From a checkpoint of a small transformer trained on Wikipedia.
Size: 12 layers, width 224, 3 heads of 64, MLP 896 tanh GELU, vocabulary 8192, 8.98M parameters.
Architecture: LayerNorm before each block, learned positions, biases.
Training: a variant of SOAP for these matrices, 443M tokens, 3377 steps.
Each number is 128 + 32 x the weight over its row's rms, rounded and kept within 0 to 255. Layers, rows and columns count from 0. Numbers have three digits each. The size before them is the row's rms in percent of the matrix's.

# layer 2 MLP down (transposed), 896x224, rms 0.182, rows 873-895, columns 112-223
100:092125132153112168075061203135158071121098097140091097095110121096128109051109185190149136085104113089158117130070175136128103142182095043156142127115138157102122143137101082066176159104126116116080135080124130078119136118117110170143093127141141149093163119119140173140128121147079091113160139125149130132120158174136097104078095200150
061:162126131157122090098198154160129157085162124131165103105097138114178175148096164110113146130113122155085142134075146069083125131108194094109132055122186053109138086130117095148134107185127110167155132071139121145178153125089092122160146105158135140089166203118101133111118107162098112179143060124120164102095162108073070128064146109139
094:094139106122179143125184085163154110120152134118196070153167129156123129101163123148136131123120105105168128151133105119139181116121078183109096184137099137142070134148103145090136127164093098153179144145125151195139107144091125127085140126087149151098093107078186160071161116113143101130123123189104134132185094075102036192092158137128
113:196090137115134190177123147131112105111071121096091138196111126101138139188114092100158173164156125124114135121114082108089149140060107158143139075207094076148162095139096051166144069153154148122107130134132138148072145103111114173131115170099069131122101139137109184102142070103141073178155109140144162131116120103120166096143153104166
095:185104187144137175104113192168030095093098108134087099137136148167099094108082126116122074062084163100136103094142095143130089099124117102173114098099121101094141116144089075150152105114126097177113157070079052157127081163087158077125144106113154107117150140076147135147130152194096140059177129143099103091118116103125101130154106106117
094:175109123120094086074087117140132097176173108171093160167064112100215205183172099140100103138114087159127099124108159157148137117122139206076106144074106102128089100117133148199157137122129153151126084111144159137118076108120154135107128129088123139149109112131071123173096128161107113149099121112129107139158115168101132128107140117162
099:099090090073128145126074124080115148112080127115097062153130153170131164128147161139070115145123166111111106125145110103117097195146139171131142095085162221140094100144109201103136143166111163056095105105178189111056097148106072168125108074145103150117121137139090102096147120078143081152160158089124163114193107147181135138178190109090
093:115094117138154121161186112167146149097111091163088110172106111124135119180112109185153162138103117106132134168138121147132150159112155158150122150133140134056158104134112142101127117163046145146129165163161077133123105052087108203133098122088135109135108153156188087174119116115136143123210151201117098105151117130084133144169149134214
097:217162158096143115176176135096130125098147164135130128127141116083099117087147119179138112161098104086095106094125176171102093136135187133105067194055134181084137046089094104131085100125092180070146131148135134152139142166110148095127153154110148122179198122135131132051142122114110181146118102138164198123118113087154125178136120122082
091:147191129121164128148115110112153092155105167108150091116106135155119079150112108139117100105119132171104162119141130126060098072085136160133136153141172176066161124107095153125124065141141196147138141130117122160138092151156059149091142174058119147060093108141116069134126092182101154164085139111126155194145153090096122138124103153168
097:154092092178130132093108158116101112149097137133104148113156157147095120088101122074168164143123154160106113140137070160122109105130090090117131155218144119117056121076126138110109130115137164080113140122156136127174125192067126128159101129139127156128086157106118134156167142061140144211167116129107118113124126157149144071156085106140
089:171169066118139110152125144163132075152144095145136162127193134128107088091088139133149144079102157167105100136110143148140081099107182070095053134089110179119169170126116134087112138137100150100190108147060116147091096103107152117078111117164117112071115143122121120093080131093115189077153120093146136124097089112176120162134077131141
092:125137083135148146145156156134164149140120131150157079108158174168105144173131141098167144095074048165109096154095136133146129170111116115144123186120105156165098148124185123090143172112083110156087140138204083222124138099151122163110170037116154097080111129159127117068130092116088096131135128106107125147075176149119102179075174162131
097:186147121143116074161119134094109194098122098117126104186164120188196172105151152165141157103122106137100099134128104145098149122170155122112066116150158162124124161130176127211130119166077127118124162135179146141113120143116097156120121170133171139107092161169119141132069161114144121073106115166146114126134137131084125077068151121113
100:103146117093107062067148095053168117115142131151166086129094167120126130143144163109105158126094150144144110082133137174149114156084123135146085125107112096058150143089099162110137139135117151128106131123155113050101046088094092122142137101091177148156111089109182115127152077092180114173088116107095078125116112131124122117102100084124
105:081099101152146131086131142134167116133127099088131121220135064120150133104114170127078090164192111146104181093120080126137144105168131125090121113082121117077116065123101154158091159128143163092095140143106130155172137125110128118120043070069109127098193169195107211136178137186153149085117103134101140102105090181176106185142121154118
097:099162140156158125083129101147098126161104119091085151190127105175145097072132172105152122126094136116103140133140121155131091178166145146110164101087111162177167104111139110134168184132089125046152153083128105131159070163089108190135151089112119173144103178117171120143065115111168132186184135092162129124083180112183062106126139087136
098:073129176165167146074120121145128112077138128063115112133215133163099074127170112115111105126116104130164133116171105163080106147193119088066085096121106138119164149154137134139152147109079207111154105154057050098051125217166136178145045113145115103135103153155125157097116166125158174146171125142186102182133074204128134128141110152066
091:167159125108122152140126188186124114153104134128161058102129150171080173152088109090116150085136136118150122060147135181125089069132107125115076127149122138109183131067104132162131112123149114130111139086121064167157114180067152133106136178165122147107070083077159133104074104096103072155181127113084116182139132120134140119060143092129
090:173147183152170126190137124083093133097152158078167117125097148099133157178137140130083088139105148100149102140126135132107177145153108132126153144142098131139132147118072164108138130162165077118147115127111110093144195140135111160121091147146170078157128154124180215127142166113118102056150133102134143133110082089127074124142127081132
109:071129174118147131155112117139177154073157121142127141148115119132117156201134135194147205137078120166145127098169145143069140161159119120213085081091137079133216141079112156120114124110082119141188145174149096139128166074107119094162050109191085119159164122169143121121108137142125168135164160182158159165142092071119133164156099148150
104:152086125179108097105138084171105154131194088142150110152072118091112145122130124066118140136062134101130122042191145169121062114140109168096151153099145081117127125166120112125119179117174155136142154134096120120089102162115129112100080157108079110177127137133112128173188128134140141103167116151142141190181107183170118143132128056175
106:035078094147149134140102148114104163113088113150169141186166066136096105131124068111149179096128184046167138122095131104084109131167107098150125105148136201092131152151126159142095095164115138133135101160125119086080189181182165146069178136169163108117121044081181153095135110156128127141077105122123140079114129131157145104121086177159
# layer 2 MLP up, 896x224, rms 0.208, rows 874-895, columns 112-223
056:065119127122158151098160101104155069190143194113148157044161131086118139094177128124121151104149099123115076193090115137116129157111114161129045163109102139127145096110119155115124109088090141079153153108140111124121123145145188159102135111114152105130124104112102113154176133196120148142109161146137067114185128141133090131137161095125
095:153120179123078102187071115080120148151167155127138109075099121127121132107101090110184126110125179147053062131180098183082090164181154186129130151135157152087102095111161064096109131115157178131157105117121168140107138139163129088187147178193149096139188172118091108151072151053116135117138123103154148121133135153162142089162078141148
100:141131128044083090126135120157151172152158109125142155111076096160113239149139125136176151157179126172120152144152147120177123109120144158157098150147156178094086155124117134115068142126132104172098107139104100052113112122158112112142100117155129102117107110152063158120067132070126150116151087152061126128143179183042145083100191149167
099:134118149160107145164132139118097100153138176131137170118131118149129081160142104126093125136116134134128146121108146184126112113101069124171048137164130132106110138140085095116101106133111099142142157077110141112077150148096144102097142198074102147166120151100149089102073106131142136092121124099173097087124160140163101121098114198099
089:105130136098212157176159110127094139102092078093080114137149101086166165114131136131147128138114110240170161173124097115095133136157134045112124155139170221154134074187145156133169139152159071128094114128104101153130134120137119088159111146069142145086166142179178134173148147146169133124182075132086125152142118056143093115143158186087
109:146162171114115176135090070094167102098161145009138163152116152091115096135139169187120129160136085107118107131099162108107105169074164156102124116132122075112145091110107174148152102101189129149071138121079109119112116149061135095120100140089163131194116111138136142144150129123091087096083129098159097121140126124128170087169144168116
100:141153134156180100130089139133135176152142159116109162147058113121151138109118135069119097083129150129094127128093162194178101134158139155050085118187140104114114141124164105124101143170083107152095088065120166126158090079136122157127143064110171123102148125089067087154144058116050163085187124102138068114115116117142118123155123128111
096:125144148147085105108086150137181131154111116073155162086115150123098143089146172075109089142155072164194057088116130104124119169090095147116152108155115135150157150087142135140140206123097153124141122147172160145136073072168132158150059119087128101173140155086124138066191139193166140087124135135126108122137064166112145148148144139167
086:120114145140110161143155125073153107140128092081143142111135137107098158121156094132113108131126158116112178133064128074113151035108053108130089133099105167157161128143137146125123156077145087167189130171067223112165097059115136087162143123125096120111162129112113080119182128179121172164151166132153165143119130133176131176126075185133
089:075095138093176108140133137139083132188079166139097096097198178118161148081126134140172201089116114137107109144098101178176156104113125141102109088202152082128161142135127102146134107132145117127210127122124161135073106090116086159080116130069165135085136118113118154147178201110105116156112163099092192179086133145097077140134167110116
090:144138148093156130182158108147171108132119155131195126175078185138112190127144137074133207148084180118071099149087142173099109119162119128120203072138113129142150101108150113164150173134107154130165138123090089110190170112184114110134107117169072095140108102120149154161070111129105139120157065066123084092093148127138085105123175125081
091:100165103168104087130144134092147086160163167080097154185093113086115130172223094182099147157122161159129114134125125064117155089160167166180090157164121126123202109126106122148136101111125121226118096206113116138101110090102152105184123138102117153124157072114093139119110158167181158144134063148132115084119113082146101110107129154133
106:144106180101145125140089086111105127120183131131138113036139145079084107082137155055095091143121143111128096109164195103147146118047126095061190103102091106123125093123070113078114144080164153085160124115086090150137120093143132103132136108131156161126114088155172185136168076178083085115158138105107157113113137128158074094134147152127
101:101140131182093136144141108150141081159137154105112117125148139091094134199104096146125077153160135095188091100180132056114119141136178150136125110142175086138089108128113171203141122124121142079138133051135140092118151212130146121085178163161169095167139130165113115130155072128141107125053134103176143086177123118102148139121095096115
090:117140123166110122195174106145139111098170113086136126190111120146108142156144090141121140103135134139153152108121156169061185128122139098132132146120088112181091096094112083084145147133159122085137140087143108133121151117070153090143084099119138152085145106169129137127213162096170100120135134107167068089110132145136120087142079121126
099:116138093151145072157125121094142113107178158062126172122139167095124061112170071117110195166122135116094085077082135105154110149141168119129148129090083086106145205058151160160115147123148114106140107149175122198179132096119124082135191126103170143111130145138098186140125178111156084192187153148181142098114163135119085144123124148125
120:150163119094104109114161128124128167155102119124110137099091157134152180185009155112149143131119130107117151142091159128143173103106148132126141171156095064158134136103132107107156158146143127158129137046182180140167132112077107059123202148144073145150105146090159060107126135112175112114086091099097124110094134060095148119128135072196
090:094132121099102111149131159116111133139103087118089096135107163108136135174138153097136118100154154105109171080140096131107113187140116133106108141141103075122115150120131122122191132163108086167098116107168184174135120165182150128131134080144173188098129121141132120105101089113095186090114085096187172128125152119099152169155138122168
094:048137093149188141065186175183138073107111112070109072129104098117137173104164154133098108129163118091104085132054105156174132163100153189154107097099089127172175110158087176125130117138143089132093092161163122117172126112127113110055135115122174127167164106113209120106143166090183131083087114110150097095154157084120141143106151115146
109:187116134105125094188201126128104104076133109121110102105076120145084105176116112109139134159162109144051194123095149160086101112143113084112138107153146119179111083153133166077122130102102094133149129205140153135177163098157179122094164165185108035152126113125128127114089091097155097163144128139159106061158150102081098128131122126134
104:106131100146120127118147141140077149120162100159067158113091145181164115122152151082141127180103124141170101108168114108139117157160132109149085158177133110134147145115131106119147141103126155127127137152133130103080124168140136100174115147106165203134117105170148122150128177135168123133176093108134161203131078163173092112161130104148
097:132165084103145134144094098188118146054089157205137092150164124137125116123095181095135130136158179109125159139049139101171097095145099128166130225140153139085096088136174149117076154120138143101086144124107134191155081090143157168114207153163120176160120055098132105077166169118139083151153089068125127132145105141120136136113101133115